{"num_hidden_layers": 13, "schedule": "cos", "final_lr_fraction": 0.1}
Each number is 500 + 40 x the weight over its row's rms, rounded and kept within 0 to 999. Layers, rows and columns count from 0. Numbers have three digits each. The size before them is the row's rms in percent of the matrix's.

# up: layer 7 MLP up, 256x96, rms 0.0757, rows 67-152, columns 48-95
# down: layer 7 MLP down (transposed), 256x96, rms 0.0648, rows 67-152, columns 48-95
# gate: layer 7 MLP gate, 256x96, rms 0.087, rows 68-152, columns 48-95
up67 096:499537500493436478467421596565533463512498436487500551496462569485510525514483494479522479476454516485458423504500453501463538520504551467484472
down67 097:483550462472515501494405553575551423529466456563534549432480543476507545525522479505572520517407495471488539459543444545440530475540476541461528
gate68 099:535542529548520509498471536419552519502541540512486500459532478551494595547464523473434503459568411539518547517505556448497495488515512476598497
up68 101:497507522515493483481434513499484452520500465479501517491473498433509472522476549526495498423454498467478401477478482477527534536466482529544509
down68 098:551528468507494545491504445466492469575540506556484520411424503523508473459550510451545492526549498466497505521464470524443538549451509450512523
gate69 094:548513497477526470522521455541570421485563480479440456524484539477477569514440535527530458506466511476465498577530512491451474474406501449508430
up69 099:457497518545449564469481496496504511463485582538530543499585467508518515491441531484476527468462414454503543476412517439495529465467404450515473
down69 100:519529560496598534525524451534507526521583507503489512507483473504456439442563433505463529547492494543506502407443450517572531544528565511533439
gate70 095:443474498471494515585600432520467549530534530469567510478465535514513545515524527475494604507467458444464552530448468458503516511520494453501450
up70 097:454560551524517548506485592446531480485553576524519460510490544477496515472528440558448560602525493438399474551518566515584483500453476556466480
down70 100:512562509486531588510520474486522423540519475548434549435535508545536567591512493524464462444490480516532490568523497412485523521429491465492443
gate71 102:509487562447456529485523474449522483504482428518498477474581497511488512460468462575507512539452460467530489556489478547493551457546496468508503
up71 094:523516461545452453430542537571504457534535556558457433461477455495484567489518427474536486471532507532505501490540509494500510497537500474502447
down71 099:500497493542491520495494533491421477534608453478516532469442509536497498510474593432512525503530453518489446540468490456508491496463564479501464
gate72 095:504491542418507581462503452503416466476525515493506512441465509538549511494505502492410549445524502519497426522527532525470549524517491496461525
up72 096:468453584460503517473485521524501449453494495438487495503518472534583459469485505524483465587532480531509456563534499442451524543481469493525527
down72 098:516488436534479473522432521508481613433533529461515542461466499470481495547471474490499507449461470476463524516448462428464557481498507517505574
gate73 093:501422544419537491460520469465433472518508511530480491472504507447520457580535475539430446468516454565504511510572544576561538491453558451520486
up73 094:487436510563492541474486458477511493476432458401481455499560533502434523537456462526522490500512447501473431470481542506523535477564449522496475
down73 095:460509457521511495584474516554541457518409422465475538494480530503427463497538571474439512455486572465468503446501517514494423481551522504495519
gate74 104:524453512474539525502498524531478518484489532569545437557471575503577543518447490522488494504533510483463522476461438565556465570463515464455473
up74 103:561528525495476533456525469545495521441463469513523497502487538449520464470468512485540492477525486479511577528459470488509388522472444535489460
down74 104:481452522552516472508545496456364480549496451512485511531500537468521488434453498512528503499496468460437585556520507518581558502473492509488464
gate75 102:397519482517546467554479435494494413408491473467435505448566501434404442510490513499522485499461467507510565526426537598509503480520468450513490
up75 098:475441462436551465466437462419457536554591457536479463528464479410479494514422490524488484469491529542438495559508494534549519503545538478480512
down75 098:432534476515504504595494572495504444479573540422459514514558518518560511544506486501481545452474431562496544507467530525528491499539492480525526
gate76 096:431452495451566573552550557503450491508484503469594498553453472537476470482472392483492476495520516584479483558479550574481478536487510528528495
up76 101:525445513545488464501525477491510489496484500530515455596527496440530444515508547525484483556529498524528509493448477488499440524494508560525499
down76 102:560486445508504456516518493492538469534412505490551549518447510572488487486454517500531461530554462490462458456504490584486606541513547476561564
gate77 115:556522465521495450472540530536590532491535549459436512538517497586480571486535463480496429519432419503465484533526478463583533566507470472483487
up77 107:485522503471475508519455429491482487572471430422492558572543570486549442452494559492492534421521527466477552488448519485576458474518538549469520
down77 101:470463486497514479518480566555582485452499557520537524476453532512520518500464468505479456532549491560521469453529439539528465529558415546584523
gate78 097:498510533452459521527476528516463533464539540491479459488477427457472498520506521514507517546511556531571445453426531492514580499549564510538526
up78 096:494464501557496477469478516461512522586521520515457467423510587420492534558527492513447570450511506489503491509561458541460501524460492469434497
down78 095:511525464488557528505553462476467456498434460552453602519516544515491585544516513500488486609503496492463519519579525448532478424473454515491497
gate79 101:576498557467543536500490575520481433550504520526500438502470517509432557453509467548420502528417439555565434541474466505419565458451559498497516
up79 100:528573559438559512482572528478417475439537566458544525507456473484484482523402511558468465449482500429509438478472504486576439468482501493473535
down79 097:457514417438479528530544478528439561513459483522455453485492523545485504525522472498477505515503522538498538512479505435493620489512440515510500
gate80 106:441512509437580587513496567469489498461487516501540515521469524556470507478482466596465537454504502491516481490508487542508524459449512451557457
up80 103:482570504458479507458486463537489489500489536477517445484507436518592471522574493491436456497612458484484479460500492504517512470477548472448492
down80 104:502465539476503477518520435499495500483536458474477503524548510570551561574564465527548528541537525513495457497536452470551506527442540505434511
gate81 106:405526530456488544561500470514563520456492530497515520493511516562497494453479527532483539449454507528493517486420527484462506498531478466459432
up81 109:530466467506497506452499540503454481523535520523441494452557522454487514460580501502488373498531520490460453454486438547560493490512547385470458
down81 108:500517524497504471520551577500543546475500482528523542496468554583515551499501551477430510480487468572504475552414413470589501504483427442539482
gate82 110:476505526535537514472519537485525564483501428466482569512552408531486439523474442521486522446465480593481547490480482484481484485569533486570520
up82 099:541459507449461518481471524496507530504432532532496520478543570555481479546521560512555435499451536594539473529532433533532497503471512542461545
down82 093:425521448518456392496505510509442525510579626498488521520520516481493511490567504481518464473486574468546451530486448480469506488465518478512396
gate83 097:532509437478557487538524417559500540523547552505499512509496516497490553492478480438486424430509523574477491529521566469491591514494554547595484
up83 096:496565470547512483461499407542523535508440418502487544439535514511609525563591505546505444493496472516492516499455479538466510451419479485434503
down83 097:538425480419423479498515535439528563502525509469487513476424477554462517564443546486489524527502440453472487534571572504463503541492465454465436
gate84 095:505498558503526484464526449500576510491583535462488552534502527473450449491523493368446549512502534534478583514468540472505433511540569464545443
up84 098:503513533477546529471533519451510488556514503567516534553523518535432508536502493501493493472473533523555515461455470484574542519482551496512449
down84 101:446493498497507511443487464485521448551529520513524572502561578518476465542471424532534417478505551446522492574550479511544411487516513542483585
gate85 105:492509533449496524591467517534426484479506544445491455454452522471442505407464503494496511561412510555486505515517449496537522471522448534589536
up85 105:498490514578426486503490505544549452455483488486597613485498507516531517487482531502484452535501539529562432494506516531492571477561479509547554
down85 105:499507515467489469525472470526552447487523498467530563571581458554547515464505531443496417440436466533561499498489454539494471464583534477506546
gate86 113:512574508518586566567492491479515519516468525514563546442533466481428451500496443507434521493452502535521539480506440542468512502456502505461527
up86 122:437519447463502451492490537528558520514487450458469518521511496564552534525471569487583489540517554506564479549418514465446492542554459512485472
down86 113:557494531589537521517495556509489490503422516517509508520450474457458469518485603481516508559516600489551495462451504520460491520562528537509509
gate87 107:444452582449525487566509460541448527492530405515441501482462518509480550441470543502458530535521436547508507475532466541496485483472505562520517
up87 109:584531574523526532483415522491563507478613458522548476510504541523525569454448484531470604494538474495536513503486512515497543476461490539499434
down87 106:560461460482498473433441454540538464488524595509525515509453371499479513531488492451490474431503527520500483498466531458502484452507451507537468
gate88 089:524564478513524498560509454540502482519476469503491480513545455563481521527444533517431485526484502534491444515551555557605444519447542487456459
up88 097:569538508470458505476518547532576598490444482507421472519471483490470471499474492599444532564523489477517530537460454472533447503543477525502486
down88 090:565505480526478492567470531485545508522474449489476512520498497468509488511501514528473544495447476512565489524537501504606474423573524450532499
gate89 082:512563473545480565512456490517398452553441526532511512479505541480442434542470554497484565520529476522490536474494501523537504568515532542537533
up89 097:477452522535448492467501488388496532500520456469443497470496456480492475523460517499592515454556501500537498628529544550467562513534547437523505
down89 095:537418526424552449494547482499538500494525502471523473528531430483455504495511473534500450466472481471440492491546494572587459443442465485443491
gate90 089:501552441514546521504515494541511452552454539514504460488461482482403476511402467473508428554493507560607529467460448487481483445463518477507497
up90 097:509502539537519469450516527499515524505499447523570527437519570502467489535506594510510571534408556464575481457477539493476464510576451540469513
down90 094:527511546490514477459429466521535514411489551436536505525497482505516549507502456510515469455475468506528564514497478513472455492441482474443486
gate91 100:496525544578545538509388465491536474519485479510420473509469449562482495521517523432503512488435453519527550500495470494504510472477522560532535
up91 101:486495492520509476436486482437547562480521490452487451514478543502514447490464493516499494487594504473513473472505528500478456444528487449424495
down91 102:503523528452437557557487495523510550487453473498552482518483533601441538536491563492482502525399447557485510503480473525513537469498510537535538
gate92 083:461494541523501492441476566533491495519521506490531446534514515477499477466534480439478414447443534495572558469547538521475450498480514493527537
up92 090:478520472467468512525556453509435516540462479506396557538477516425523425486452551466492442502502507486437468459516482536477452487526581477591467
down92 095:507563527507502463378464470496448531514574456557557535504468554461547543436506520512472493595543485545464533461570526475497387471520530568524527
gate93 103:460500531513544480522558519497460520540540536556549483427499537526577479493505500538520547484487458540508513465456524469485506445547537428551491
up93 096:508490547482473535475503462477422530472567534589519508495468552529530471497452524461411472522568540514575501446411482513506497539510511455520497
down93 099:534518500510530399531424520423426486536511473542491533490519510481503472468537557512502479492544448455590507507481509505535522525455497511577499
gate94 094:485559543579541457531503505522528479563492502538446540555583453520502482578490469538452430492481504576462465373467571561516490497465471496478530
up94 098:576451560527542496568542471539482428528466473493479507379566502427480468581419500513548450528541495531509495478527521528511526521521549472507409
down94 098:442485536444483539491495461555582458510515570485482499502504484528564491451445453495530494466477534508575504421514460508493454456487498506501501
gate95 097:493595534486469529490504466510467518454486536429501504559469510577487506427516488486570507431488515550492433456549486489475534499506545472507485
up95 106:486432564475541497510528464435542499447475468428499452523479518557576522583520498534496437501495511434551494565488511482505499488540563503522436
down95 101:448547479533457510454521455581512521556490562478487538528531438481487565476515398441510437484570560481459501462424512449438497479464541469494463
gate96 090:497521467504507501482527475491425518542476538519496513477492481498474464492401407415589486533481447571463482470482462489526507462470489490483527
up96 090:492490441449586513482516538491493580556499481481430540523478640430475448533456500453460447533471459459447555530456489494488434478492499520481471
down96 093:430576478565490535498479518516435467497445605534527462466527500504489482465554542528488521525450540570465545504557478499493452487470542475517549
gate97 105:488506562463478483581574486472445469495512517492500474410508507479517455550555516601535533523551538473478515512515474561481556498423514469540539
up97 094:493486551461458430555518493542462518521494492499460465492556558538514532510559541532444539492539549450524465501518455533497544506479594468520522
down97 102:478558520492514527604495468502503474498486531470460423576506481472421494471443563496532445559378553496485442510497521547424477549494536521534551
gate98 111:495508455518511514510492505505514463513528491582542528527509485511450472483461471536487448505472434530513467496495521542514529536515480505511527
up98 111:467483445545520483485462548498520576446424490487456536462476461542555460522514473487509437493590473495447499471448519542423431544557515481466457
down98 107:463514465522439463527444495511612518447428475437496528480395522505460502499503483477522537499492454533493520429456541502528327537469475504460488
gate99 104:475485532496563569472554448547476592548539499465491533525508449487453491559559500471530484524542518534459504450576538536443475463476541486518514
up99 097:502430562488573495462495500568491555495458485503565510518511527539490493509542526556568565497535533544507476500441553498507531499544469496493537
down99 097:507521508546492482511505517547504406444556415564538526497512502507503430487555445496460528547523401471567500495452448564475499450567473477495502
gate100 123:551519545499490556544561440508520442555514463435521530488480501493553413472464497517544522574464477513479514478504481497481540540537513521604497
up100 098:501496530527501570505490528541474483481494506567496457462520482498528542468466526488524511492572519510497480548478437606462535545530551567496410
down100 097:560500549547497490417559527585392521491527536510412546470539516519550476524558467516497505484559511430519483564471511475519559459497584491488533
gate101 098:492496482421523568538542528517482491516523512455529563427485450468501521502483462480478579462559540507468529498487462530551443471506489504522464
up101 105:479436500479533413526479586506528527455461497456542527492556525520488467550503591524549524491426489483492492528485477539452520546452445544443522
down101 104:453447444547570459537496594497514466439510536485531522490514546498441471551479570526460481506545456527538521550441482483492550417503466546492453
gate102 113:490534529499469466520472512537509478521556497505482455593460518503416542557550461422480445472456484435593482476439497508498485517480537451471560
up102 110:526510454523511468494451553426438522571528544504419445453443446551487469474546418535565486481526480470458515501437452470517463526495445535499536
down102 100:504510541523503553488536539502583491448470493464535512502504478516515453440433569580506482483528464516464525431534469579541461517570429468501509
gate103 100:549582501551504529436516531480536526491602490494518567457514425433455460493481555554520521496442458494475491482455534497490485456495508483514505
up103 101:535475495451458572386457502437498508489485515519427486506449469514519539479509477503529558439494530527543495494448528533503561436444556481508499
down103 099:443500524528470507529529498529430420530381541617476410508456491520418426495528474488448458510525575532499539476465517493549477493463523529483507
gate104 105:473473508468514484583502501441497465525524466496479434437447541535519524593474452528513465502506462466496509516490542418446418489462423483578515
up104 101:493464553460479525430545491517461534465506502524471506542530559572531499537523529534492433563564574524514526515464459494504574547492590488484524
down104 102:504520496496528488535441508493517515468442479545528469560509495477478439602496549585525516475616551541497501476538525535535535474506605456462532
gate105 103:494483478487503565499517498444500510537544414524461489506423548556466466473430499491495493524472430533534497522501452485478511553511525514536497
up105 099:470510577475497496530497519519482392411566546485497556479533494490483542542520522611486469476474506435467526508560494522530497453482512512446520
down105 100:525521492564519531429516489544574489501465549504534481406549426531524551520516492489502520560539480524527609551492479429434447520536523485561489
gate106 101:493448474455553468527491536468555516473483476495538494508479509474480515435502515514515537400414430492494494508505479588508534471519555475518557
up106 096:468497467455569518554524454551534452503439460530518474526513488479488491549520559525441569512456412438475508514515494430550544442529505555433536
down106 100:493391474480550481504473474473528518504521456417427539559510496509446516509468587515521469338481489476526500486487516490493439485533499494505481
gate107 086:529510521508500536537506481545452577502521475527543506469526563525475523556440554511497558522562560498495504518459477466568520521528452534499505
up107 098:519475536449549445505581530513475594512444451578521543507458489487501473541506476543520509466500556474506540474468492480551547467585517531502518
down107 094:562520486508507475482484557456405560514439513504510548525450480415523553513566502521567515442530568505580482483465460523491580529525523499542499
gate108 100:510423441419537481534529470519490474492616470455525483433423557494470438520508520552484496523468515551539565477446553531475533479459504402490522
up108 099:420526528509510508459476488449525504503436441551553425553467475522527537486623495486511465527509473475501509518499535493464446509587489438523503
down108 099:487562458522505522525525485448409563584458469499512612523456506539469518455494466513509480536540463535511469596482562471518554469416500476500447
gate109 109:505539458472494487452470452493478588505491505482592496553520479465453457506452514556502438463517527536462548578513500458520442500449533480538484
up109 109:478436470491521477509579473482496503516439382457532437472602519508534505530536482524490471446536476529507493574499521487465480540517466471482467
down109 112:522453497490507475475433408462482482526485543507510550493528522598518502629535549541527452495523492475571459482526437501560438530479496542491504
gate110 104:520575505488561505508545499457468510490507498508480556473549495522489403434467518515530484470471581481393528545447475483434473488542564491466476
up110 103:533535452491476465520555525516591462503483532462480553551559466435502477475556508528502480552509517520580447475487498518518503463451470492545493
down110 099:536511460522481471502525492486465460429427482464505542531549511533481519476579570527565446459460535482480547522500533508458490549457465521567519
gate111 111:462556508472509448522508418528478506490564566522489523489595486476444489432522458556537514493508539556505585535494570482480530573444534493544425
up111 107:544511503486480458504487484419573472524531536525440443542440499521436523498519511455529485445506437463488488497520449590539500486506486530492478
down111 100:495502540466522508502409543502452511463547498455534490533522445481439481535591438547551477469482492484520522494457491541472467469508506453494533
gate112 088:496454541451463567503527470518458558498511484447553458457480496497569518449490529461554561530482560423442425482443486482463498505483537505448513
up112 093:489487474485545450538498470517540522572415478449445521449490526508471576569512514531498514530422448470525515431444520491463560582504547532532558
down112 094:504558496491503503528528597456435496548492509474441485515570454494503525548593536527543502521502532584516449598492518512508423515482456520540465
gate113 087:532449455549484503436541553482532542491543530445490510509482482487444585495537499557517467439508490512524449537569539494459465440466436489455560
up113 092:479506466566463518513584512516459529484533484526498487510532422486472606452494468490520481432455550493477501527438459446558423466456446580452478
down113 094:525511468428466499470461512500533550466430496425492472544529489479426521513567523527503525536479535505515486487489408509476489579535517599481585
gate114 103:526519482477498499455470481493470568532495586365515489498484462498493443448466449628546471511498473554575542465466493535479522525542545514494471
up114 105:539550503508497494504515511533490493506548450548441547501502547467455439457518615564536454533457525514492470509388470455492484477436493490486559
down114 104:560540530444507501562510542476515468514487523454556487509516445539480450443462539496496524520493486425469469490442528519581554509545458461527524
gate115 094:477460427554487503481492542500539429509535533480554515505494476471482527508457420454491443496441437465526516508475473444516478495476522501501541
up115 103:439445469489470522533528486561599525540528558562490562506475546513531490478473534539581483482414474498497530536493510573534545482558541510494482
down115 102:516534508518497475394493505561538432513460484453533528521500559518510564413536496482404448519457490556488566503439503522461563476504507489525563
gate116 102:478479572466498558535597466532492583497488525484551572445518465523484516492511528468512481536502518442520529533515432481484489507480439426507495
up116 103:464523556553477485475540496509457536412522491442469473479513521514491451474440497473487510470560514450480520524492570454487553448494444492377484
down116 102:473490507418486478494473548441533493488550478521546465503528491494492489551463531511508524551518512598507492468523436525524491473528519517466453
gate117 100:518523532470490438513506435516515560540544439490518460571476609504483462487471536513443526440503503457558553508500479502508466476438578500541462
up117 100:555504486513481467507476497526502563473537534440566492477404416445506534502507481496453483485507450538540497502488516508533494496472595563519522
down117 101:474489559504427438518532511516564585473540559533555497509481484497557497510394454509460478442505578486521437543549493497542500551530568555548463
gate118 095:472451526401554533498560480476473462433519459477495474538557489527528487479516460543520495515535508496512502580526528519473534421501594429435451
up118 097:507502477567529482411495488514534537511507489512487481472483522466506527514456472516489494526518456495495526511469516484468536507460467476530433
down118 096:428547482513487502464491484507424460492495506576523525545438483449519531502545578554553538489529507535493490439521440502500505509548518505484585
gate119 112:450484531518472536566525478541498448584472536538515443473492553566471459478521537577528449501520512541477557453481532501527522468491523505436457
up119 107:499507470460508497541441537487466533491428490562463451513554459446532482501514453466525517515508574507486423509500434446543536493516532523585463
down119 107:428478499483561516443528476477435512496550504547541491522561443536553552444509497548466533558494526466472543529500516453498486472494527596448491
gate120 099:493465495466545499492568469464505490526445490519538533492550500559518528484535417546552485502453418524517515482536454530477509479417499543504539
up120 097:567580457506507522458381507576438541522495479508516449459459520514526499480480472514485527504499524440466417519517499490461533513390551501481452
down120 100:519518450543438532522507511469434524532497499502546421472474476466476468458482476429458561452495530470505478486452601492499456461438548464532466
gate121 117:513507544548544478522479478503421527504574487484487513458506501474534518500536486490411519521412517579471524455502447614499570491523503504566573
up121 104:512561500472501492528555454449459503562433495421486503522448497543573547498486431442472514501535512522556432491496533540567465575462456497448516
down121 102:539543486490558548501523497494446546461509475509478541569455498540462509482442521485464455572536392517447495547512485443460596457522496485502545
gate122 102:510496485528428559506585590495484510515451600518537422519528486483527492467552510470531536457538524587549511500465500555490517538445483525470570
up122 104:496501551489606560513468488456485504529477554515529492473510488455446497503431467546482501473473429483454516479450399418519537495517464490563503
down122 105:485514474493496488525513459466430492408454506565516470467442478495540440526476546513515528499499397495493572488536416544501541544576462470531507
gate123 095:542541541508491466518533456508386531452545532437459480491490561440512422519470567584585469489519549512437470458528472455508485480521509505514504
up123 090:431490498494432482524512546543551466496456448485507524480434443545498626518519509504417422537592489502526513469449510524502477536502494463495453
down123 093:497487474481536482369556437513472489585512511489493558473453467525533507529473562489502463541531505570578503536453520509489582489394508474543545
gate124 093:454510467434538548545454527544525564500497533615537508454456461506494489524516496548504505566471519511491541534478497583537488534488481458510495
up124 101:487536451538499516410505481503465527442526482418489519501567516541522519443455421480487465446511498488483560534506522477534504462480489533523475
down124 104:480532494499527525525514534495480518556550543454525503476545590528536479471542465542500526509480493504470581530574589534538435468485512483537513
gate125 112:474527513501591516499482432502532428461589503521511562506472496529552450425497487525465491506508523499494502495480478567500489550580472546562541
up125 105:445517513436422544538582535521434530476478552426522454523626505503565507468495534543490508523483510513502522494584559488493515548504502543512437
down125 101:507488536490513511481464497491442434528487543532495535521510496508552563544506505471518514455463435508537539565518542503482599504471483580505463
gate126 091:489475584499543548492594478443463476453495502452504463496522502476471536501474518538526527524524532489579468561500552500491553438467545490511509
up126 101:527533483549506505460536532463459478532485512486553554525544536505509481480475457470474554483564442455530483535517516454464450442558424542578529
down126 102:483442505554487518481534506473565513533474541505455480438542458470502509468524546504496491528489558458544487473552548479571574538477492450461442
gate127 101:448522557475484528556487464400479420522515487477433466498502459515507538485534492503475512511509506499503518527453555520572527418536604524532489
up127 098:541599501493549488460435528497529473557516559484461518552509442484516559466494461517463464567461497523415498470496460563498561455416489522409503
down127 093:474557450520480435492470546563545573529488509539506400445462486475512485505579495480507531472502486512512519410553435495518398515516522489514468
gate128 095:488498497499462530502487571460524495547488433434432544454480544441447479532472501477454543436481449537512495439465507454536442466524533506553476
up128 091:515462549491484492512491560495481491476469516425496527499481503485440484523508501549520541476500467497444447495448586511548445517550543484488445
down128 096:522504496528583572455507513510491522477544521503476484513487407492545527457405495441570509497503501481527535492503481453469536523438532479465496
gate129 112:442448535565487510528497499570472491527488546503476484439479439555467499520524519508555504499530446495513489507506406559557501491599496533473531
up129 105:479522471558528524542498525565465510578517566519505480535487504608453489509522501486442434501493535463497503513510580495470468526517457522450511
down129 101:461468488463494516485505504522545493522469509513595427524482565455485463528467439575482487543514503593467491418470505585507390483555471499512494
gate130 102:505507538554581493525453430536521493475549427513514519494525426577493462472480521527523490513476412495584521535519503564488486489534453465511460
up130 103:442582521504525493600507450465443451474566438523497447521463486418452455515479485512526478490499493525512487497450484499535438450511507502446555
down130 103:442495522532510543568472401556531472523567467516502515511470403524504509478523530494520528451520447457571511473521474487507377453538530565477494
gate131 101:474584459558468468555473503521524492464465481497487492543546455475417451482479481399446510551449502510445507412557438540480479525566493468511516
up131 106:444473543499589553482521513539535453460539472574500448503562470477543436446536564470581559473500466538494555471565570487492494510500514524465469
down131 108:493472481522559499563564535483466518435479490514480504461555507503546476618517545465524495474503525531490518550522575450509625501541565480519498
gate132 092:542527476491532521533466428570517515465511511540487500442545503451448422505527510521524491517447492572439584522517510521455492474488571515486533
up132 096:505491471560487474496515504496491523480518414523556558458484530524523493461383432442496497512494513520541448450457519457494608480460538580518472
down132 097:494485455446539548463552551496578539466525526495544587493563524499462518561503498507511411483567529562466497509519509517562367481540503496507459
gate133 109:503448510540533529487496460477538495561534467456468542491518564515394461500503524499469444528505443522559459472501462527596543605526520569520518
up133 111:526575515522410439503498490537474463469439455528571462478479438498478451481480517505502497503480468597520527503493505441529479480446529524473525
down133 101:534400500523445469396463522513413529517479491567520503523488483479518466553463499605461455517532482463459509483479534506472561539510461498477502
gate134 089:494548466521503543512574541416465442537471490577508517534485420492461489545453525485463476517472400499478491481461559577508507500419476463528558
up134 099:507557534515569465516583504501469506502478541501565465522440494550526502545428517514518494555535492431503504502462525587507500545444492530486473
down134 096:468485535418496535513450489511499449509485535535442527545502427553462457468553515487538439504456558501497464464474427520483499521549468406495479
gate135 085:481439520478474493486509480505486503477517451427521439548489514555461470460611432430473511460505562515515564453480504512439454475514475514499512
up135 094:465467492472463477546517503506514545560551474506500493498486550506447524431531482466437528559497476578520545470472550507516505498474515439455553
down135 091:473457455543581515508428502487489582546552558466493497464515501553445420462461512483495424469500559574478534470500532500469437538483483468440523
gate136 088:520475449534489467473492476482538441506544503460496593530446451463354431457459541524432493457466472526461534544445528488495487567447483490451463
up136 091:510496540456466537561521479554530593551473472561461524490567487470523545544500535446448534517523496472422453477523465495449427540523600428513514
down136 092:422538476536520480500499458509435559456531576512467492543443463548489480480473532482448539495493483536503541494435498411499463486455564456480535
gate137 094:425522524492558525545443525565509503524485439502582485546548545590534492469505518452514489498474472560465536493475477476510515561468445584489454
up137 103:530495513542530548544524528472552493467419508498498516543439495451478520484426518560483452548481455476437496483524525582490435452494528404500498
down137 101:489441499500472452430395473483401439480499459561514557459524523524544606467464480492506503490443485505519477467472535506524575477453493535476471
gate138 101:486471514442470502568510446495503472487480523562535490518497515570573550554531521535535520458469510538565487500542519508514563570462463519506411
up138 101:439523394469534480514519492436539536505542522525515556457460521494525510494494465476402494387455478521450483502506505500518492475443419586487485
down138 102:520511514449480517549486470550442497553439508545497476474431590486587470463529576456504517505417508446474538514564524508529533541486526539505428
gate139 102:500487577472446534560506534491518526535490516558437506523508540488579484498470505523491570493570525536468474522421501477501462542497619521541466
up139 101:420520485502520506441482516535462407490540451581455530422499524565510489503550526489555478526516502470530455456572518490510496488462505503497534
down139 101:486500438509483517505572473498528429431473497573469559524524559480460451504586532472536533472492450453457472451527415509484497468512462463458509
gate140 086:554478503524587567440537514492542475491472516503508536517516601475510502484602518510483496475460489452459450524470529461510514514460496516512568
up140 093:496513486520512459532497540498446527539484455490492540431533494502523486526405541587546465536463557436519491502455491567466476528475451482466482
down140 086:499516483521501514475507416520532504458481556473528477526418456518486536438454511473461499462543466544415524540476532427487511541464503518547477
gate141 099:509525469457501419483478481514523514475468556421515450520354480505477488494467467530481502469438479506512553476491482535472482503536556476515500
up141 092:471535457496510546481475548482463636467549458515443488511472538575539447491494481503468500521447499506477441526537590532468460513553455471475506
down141 096:527477508594512530506512502527441484476488436536554499438521465483483487523462488457519542490557531537449502498550499401557478517437422496457562
gate142 100:468509470444445477554567434514583560493533450532458519518543539473473447431509514439533505451499602504464570511467564555462395511520484481460441
up142 107:467474510491521536463562569495445390573518500537506505473496497537459508515452485487519499461539417487526546492517482517521508543463584552511580
down142 106:438543456475478478535595544523507487485518427544517530521486489599475459449474495405508520516539489479541572541485487491522482520547585498527536
gate143 101:455500488426535498483549468539561497511490424495544465566491510584474492477539524484472462465542493502597461489446464492556470420444464475452537
up143 107:493428517520576502471501513502503550390489461495577457523569530519434465525540543539511495498510430544518440536522507546553515554508486492506551
down143 103:506412523438523446565574521493491453478518477483550513481518556558512436524493532533532476506527478517577499438472492543528417501531433433493476
gate144 098:442489533513531566514546526503520478487511580502594455484538461519524546454475507442532561478505462401477482524539495448408534478516526521498474
up144 106:518527507481473461531480525544458510501477545502465505484528463518557547487457470502509519530500470461518437519466501502479527568549484531456516
down144 103:486492481476494495504543493521529500520568545452487470521508534492532452470453544546494445553500545498506556557475432498533543494466385498482549
gate145 095:458548510436548494507532623535560561545521550495528483434523522552480559547572499531465480507492501495480538447475511564578510536539508469538517
up145 103:464532464476442498562505513590493526494493566519518498470532532480459520541464503504477466518447547458495466536505481542569518526450530432463536
down145 107:495463478446453564479518575569513479488508514536474493522570489459547578557499494482474524526561452460463472464506556497573601500500514466462514
gate146 099:583504462520480484501488531570581487463480538545490493512538520604507459547541489403457446521488513553510500518593475564494521414487427526487498
up146 096:509498512507428598526496494476548569467453458519413465491509456483453468533496561525482530470467491464462531470485516480471522452463532499509461
down146 098:516442531442472456448473492505549578387439486468460540446590478490477474493523587552473503478547526488472474501518421472517470531512514536532520
gate147 087:524435485441491487536515470456584492513415530524538510505443496548495466559486506474522512458522495517442498446514475545447545519433479547498529
up147 090:432451504437538525535568573482441511548480495490533532477455521447499442520488515521542539431513498514466564446410466467539466549568489498486433
down147 098:452468555518452458425490454480458570541488576509491489486483493436487469621511519493512533473492536492465481466522497465551598528528505580488477
gate148 098:456451488510483462549523500446475549516500549498499454557489516576490546584563532490434382491571499486490489477519486446514438519470537546477437
up148 100:437504482474486475424431567527465501520484508504517521489488486522585509502405441480452516445445521482571462459543517575519537475463504518478460
down148 107:534500500488525454444539482486479525529498528511515506451451427537577500456498436460482599406475526589504547442546514540522456583460516496491530
gate149 111:468546541516547552539535450531499494537524432516532541493426495509493448450492557507451546472446464469492543434418514544522542479511476448537496
up149 104:485560448473482580539453427527478554521506481463508467477471488453427485468411498476540517496449546447496491468447452488397499505492552466515477
down149 099:483523519588481494554426480474393521505561500490499492513501502541459469472476536461472446491436420454508518506523490552431429475466454512492473
gate150 104:459582451493475493523487503444440518439476539500486468416397458577508524556567448511458521498504473464514517544514461469443427516438487451505447
up150 102:553422499496507470466511468620494489458436506518487481512518573533495485472539518567433489559479517555523506551434456485509460479497497554542553
down150 105:463475521475486506482496526486514469499519507480422491428460514538458489547566473497513548459478474563526491490550443483504488524459553478489446
gate151 098:476506562544450462513548543513455485467450502493471423477552542485511535473549460516507524536542504570560445588521542498542476481499531449557483
up151 096:508475471504536464528498444535521460558528467527509486487509576558471491499510490474516452543431475449400461504597454477489566496469442518468561
down151 099:517516556506442510509504416539604599484500489449490406465506442446512510540515459522528489544534557530494480465526507503525521505509534507466483
gate152 095:497455544414505546465474536547554514518605533494520474491464571474491484457548483534524526471465523524458440570530552478514477480473538544480483
up152 097:497477547553522467486444588603514491471477481524550500487489460555516489517548496510424480487430523479525537547523474392528523471476534451506469
down152 101:516469459542423465569465467519480530423471488442520449531536512465505467499508468545476500527557447409476516492495460505541452513518496495514552